config.yaml
n_head: 2
n_kv_head: 2
norm_place: "pre"
qk_norm: true
attn_scale: 0.177
bias: "none"
tie_embeddings: false
parallel_block: false
init: "normal"
init_std_qkv: 0.061
init_std_up: 0.061
warmup_steps: 59
seq_len: 384
dataset: "wikipedia_en"
Each number is 128 + 32 x the weight over its row's rms, rounded and kept within 0 to 255. Layers, rows and columns count from 0. Numbers have three digits each. The size before them is the row's rms in percent of the matrix's.

# layer 4 attention key, 64x64, rms 0.434, rows 0-63, columns 0-63
083:196183123138121143116161143135121101054104130135124109187171078124190119081168132155145154121195147152139122128119155093149165052159138112105092142135161167115063123147160108119142122144095179
118:159125157211072153087114178161082127118124171116176100134141129132174154148137107187143128095159109137136090099162133143120125101110119102192071101179191077085165101144135084105136152132138124
083:113166160118130125175161081164134081166177124064165169128124123179156103148124083120099169191151078111121115165059141132143114142108088130079165152100130131123094115130138122217144154116123091
092:149127084155133091134211157102155162137173104185180116122124148076143127125116072114158145150135113119105191125180137134066102129114203143142181130087141085114103126132137176128135118088126068
092:130126118148112121157101113051187178195159132173156103082100163099149092103082148163131097156106124110110177153064113140128079150139147119068201131100110147144124099155102141136093125132090092
085:122133118124132068165195084180165120102164096142078078113137149193130127155144099080185139124085112084104113106111095111141171107131103082108079076126125120122125129105140102076134163194132168
099:144105126133144097088119180139159151041104124093156121046055126127146132134116096136090094138089081170142152099196138103136148127175139163135102157156199109112168126142144137087122117113081134
087:124120171125148184100120137155064133167127154129150142146198115162185127162166162140145136115137159062159084122150146159178138166088078103128072098128174168113167121096161077127087153172127119
079:142167033098141128169121108115170106161138096130127150107114160098081153105122091159106100130117141154107138092130173173063110158155150117078127154103167112158174093125115072120142084079134054
105:173137087113179131110122102113157125139118121078120096137134078135097107159111160106058104087131172127108137086074147099071178151123142198128142172163090148126163179154106124068084142117180104
076:091122148053152117108147088080151116112137097134106114181104138109145128082050109125128137081084139138165107152138111093094102165148161086069131140132153131068126108118153113057064096139133182
096:131121096087099122209130174077127144098096116157175099152133127049119129066133168079141131148120104119079133112100120158083056181101157120099106126120109166143114137093127184109146102149086103
092:150132081077158142104128135101150122115144070144083172109075179112075130102145145154126147173146135133121122175058088161120094129208156141119187151107184130178125142129071146136116120079124107
100:137156091148137082163133150134158122180112061085128095106191187113119141151112157154062087161129123165130133137142154157070098149191152135114151170160103109096129104153157084146157137198104097
097:073143131108138142142204107130135134095085098045148146091181089144194096137134124055132135109121106094176126116077111132136172105118186138108145145129137183084150191114102153151129126147141145
113:101169128126164145089092174198159123178124136062097160121206071141124098134105134147163157111156185137136165130143109132101125181151107154149122119190151141140152116146142103063131153182130171
097:121112179128101135127172156174103096109135141098140108081149137190122136169130163064143149151195087149046095103115108128167137124120110097120093163185092112094105102102163062164148127086148151
107:092127141169119113151153171077106113133072191157110142124091190166152110125125155101123092123130140081151105071109067159169131118089121119159150170169140062107179121070163160134169095130121157
110:140111107188136083090131043141091153127129139146121086143105115063109145156107089121152113065136146097169119214110157136111130153170120112114094104149135163178144107113071168126098122183159101
094:099146097087123090163123097088138077106134123097131201122116130131128121130142152132125196127121116091105123178167075147116121103122167119063058025117149132134176130098109126097097127173099160
090:160141155159158102124127107083136177113153081082131088066096099136148150188187133087155150084097154104100148104141138174097106073183108102137179101162138107091099135088156127146139071115108171
094:092164104108083132104196103124092140099177153138126119165072111111113200072168070128098112166144145107111120145111109127079137115182132045075109161126128126108123109185130077124108109139127155
089:117105086170156161155183176119112192115081110093106141159101136164164174132086122164163110145104176103112136158132085155120132122169095097170147077136156096053166135199145125160115099125108146
119:148128103144130131140085077167086133139093159156167084170106104165149076067117169143163188157168136110096100152096115071124183142124185125084106173119095091118141111103126145175082105135118082
084:089148109172074143136149126143101142146096183128162108166156083124131111133101099089072112113098145110193130112198104188090131140141106168082100130097174088112080153094067146180149135160126145
081:084128150159151150128129084185146168177164135111222093083135100206102134123137122149135105129144111098142170186123121144165129155095160114122120056137144068150138116149080131125122181165142102
104:093115085101079155113142115129118111128118150137072191164129113107105132050107143138155161146130198087113162135092165171115134075156075123172180136158104148115116109168178138169151110136061150
100:123120092072104143140117139125130102095124142131176096068144180182192136120102166184112132115157121142112183089134164164098103105117115077082118092158127126083120116074153101185060092145141096
109:094083122117104133115188112089188087110159140138071118157126107146065131090107148151129090146167071207120136122127105113138155123096116123107189132087180067171111117117165117096131121166161082
113:174157182180091102150112165118098092100119148154103173120119079139166097116106187163138155199104114160168123094148124106174115107149118126066107062142160136063155160132091119122108119156088116
090:137106125126111109143117179163066154188107158150146138164102192130138197175093152115117117120076135169122115110128093119110131161114131072126095143094178129174087038151173151091124108090122113
095:173186138120184077135151104179167091147123101046113150173166125092093118087124164100058140116165101121175165106097153122097134102125123159146066152128096153142155116111077109125142084139134148
091:126157153136143136162075115150144131091083198096173106082154164093137170130098064122123191129128172137166162153106148128114154111131119186114151175133095113213104118134095161108074115085143116
079:109059118119079086113079147134178112091100128181131173120092158088097173135126147154086138174154109132160113154117082167165068113115098140155102115103109177121128128136061151073150116168082161
101:128118157142059176168111118118114096153098141138188126153167151081106160115119166092112110141155160177134132130054092122127079140163135149156153099119093173108095086164111112086137080207083122
088:116090032116106108135117133080090178115146153175093158069116198118179130117122157123141118130119084097161142055098174130108159099118096096116076126110129062107164104149095153118128138124133112
084:151111090146095122127143108120119166133070154174102134121143186085118171143085170178072146155110137148131157089140161149143109078150143185162186170126101185156058158183108131096140124165124127
095:140144072114132120104086152117144177162152042082109144090131095092182106157104158149137156157158172074159155161176133111115137087157112077162066147133116140109131147096162183109137188127138118
070:145090135108129095124101095127115087131054159158123140132120196090108179111092143124096101184093108135125092097116118148141079143150104171147155106133138186123113080138068178078146162095079189
092:130116145110107126117117135159109137137175121131111105064137127158089102104132132180167134150110078139085125131137110077166146059135074071134153131196149066147139147149099163174135139080132223
087:162099175133100133143096172126133134163100098100137117107127172071155152180087109133082164120141130136120155100123183115108164136172116190115122121089124122152153143210064168083136155196173107
093:147150143148096120179079151127103138178088130164126122071112098115115142162231123124114142068106118090172104103182162140172109140190174130142147108089158147143141155121133108193148087120159138
117:154083127093123165144180113123114121161120141124147181103078101125078146134124222134099113121136142107146080146151113072152132072117143127176093125171101149112088093114104091046075137168110149
094:171111146131143134112172184101123148114121117158054125159090150074153102177065119120148097190076161153078132118125148159113117125100118161132165102150116075115136155150095192107107171185092115
093:171108127133172110125138136125161103115192101101151165115205107116136158230148133181146084145112142131093143179105135125115099165143112128129130099153119091124143173104053088099125103192102107
091:111094155119128099128150093190126106115141061129135098139132059159144128122111083082180133160141075131093129150074149069108117098120131050117137149132185111156175100067154098177156137103132145
091:109139061117139193120143098161095129135159072132147073168181085065117141130147143176153146074132119187173135121104132157123119117147167066141188126153122166118109125094102144121137119090111195
096:101141144132136125136146137147114147135138182170091058120150141124053183117163027142171115077079071128136165147146073121094120128117138119136158162142176091181105136095139135125137118078148129
109:178119130101174136096116116111150097121121128168166156132127146119114155151124127192092145114095154142098144124154164168121159151161136170138156049074104155118179124183078149087037112164080112
119:076109132110121142079132095156113123088119146075136083164151172121130131087172122097138139148111081184118088172108121042117126113120123121152115169135176107056071119103135059115137106158139074
109:081193127145154122187149166195122078169071055169158116116127108150110106136088156143175176137116131148092147145117127073133125150076082171161089115142123160100148145131173161121110124092120151
101:107111125124115183112115124083151137086134093081139098081142084086133121132134166126126124144128180106076082125095140065085078139181131136157193150121163156132097117056151042118119133127164146
140:183071165181092129148134159153078126130086148100110179095146086146105175120116146125113050130166130098116179098132126128105155148101127149133162145111064114116098148173190126154172178140129182
097:123112137118111140109152206144136152136114082136115096173188114108144102090067173155154142146159163139158164139179141210148115201090111120145140082138099147132093153111117104107107148144119047
130:138116090135128157124098142112150149095123136130138079145214115110129061134053101104133127166146128164161182175128104118080063180115168095099108163110129160108114135153168170133176063132116132
122:187166132166097089104151155116088110159137126134105149141161125155116147095086167120117109089148148088155206195126071104102132168115138100072102123140084127125161137205156168154087106168157111
122:138104101169113152062152107182123093150170135128091139129204138155120145123150112160142182130141210061126161141130175099084106173166156156115113198111152149135164153107092161115147149099119134
115:118108110148097081153146192164132107098174123107073122146134132090136137165136102143114153140128221102111178110067103151136154172124186204097173114120156109183116156135146131181108155128150116
125:149112119100101098156086135111113101105090101090198106076063157106155122100082117151188089107121151144152130145149130110110141173158089100130111093173169113136154105140177121136175180132051177
092:127106117119120131177125154111143132112124151180167158085105151067112123139118141135111108063156127103115079128067147137104136086187105118128110134124126152202123064112129075042147122106140207
121:217137155083079138131171118073135181090137125088147134113111120141117130103110152109173085103147127185156058099192053130094134129139121103102099119116173107129115192127170149126143130138114155
088:092104124169148165118087124091129082078185106176134095174159130073082177150076135129152157113106133104098168126147131164153127138140198185110094134119142134113144106103120076138138131210083146
109:130079104174095196122126108121121093086158156175119160120108148161160060095167135164122095131110162090142070110132135096133184143166140106124068091097158074177139077083099129089108106138135133
103:118124052116096142178179073085072104151144173126130098141138112132095139092145172156166171102080085070129141203150169095123148148167132101152108161133170115138148136160116087098108099118135091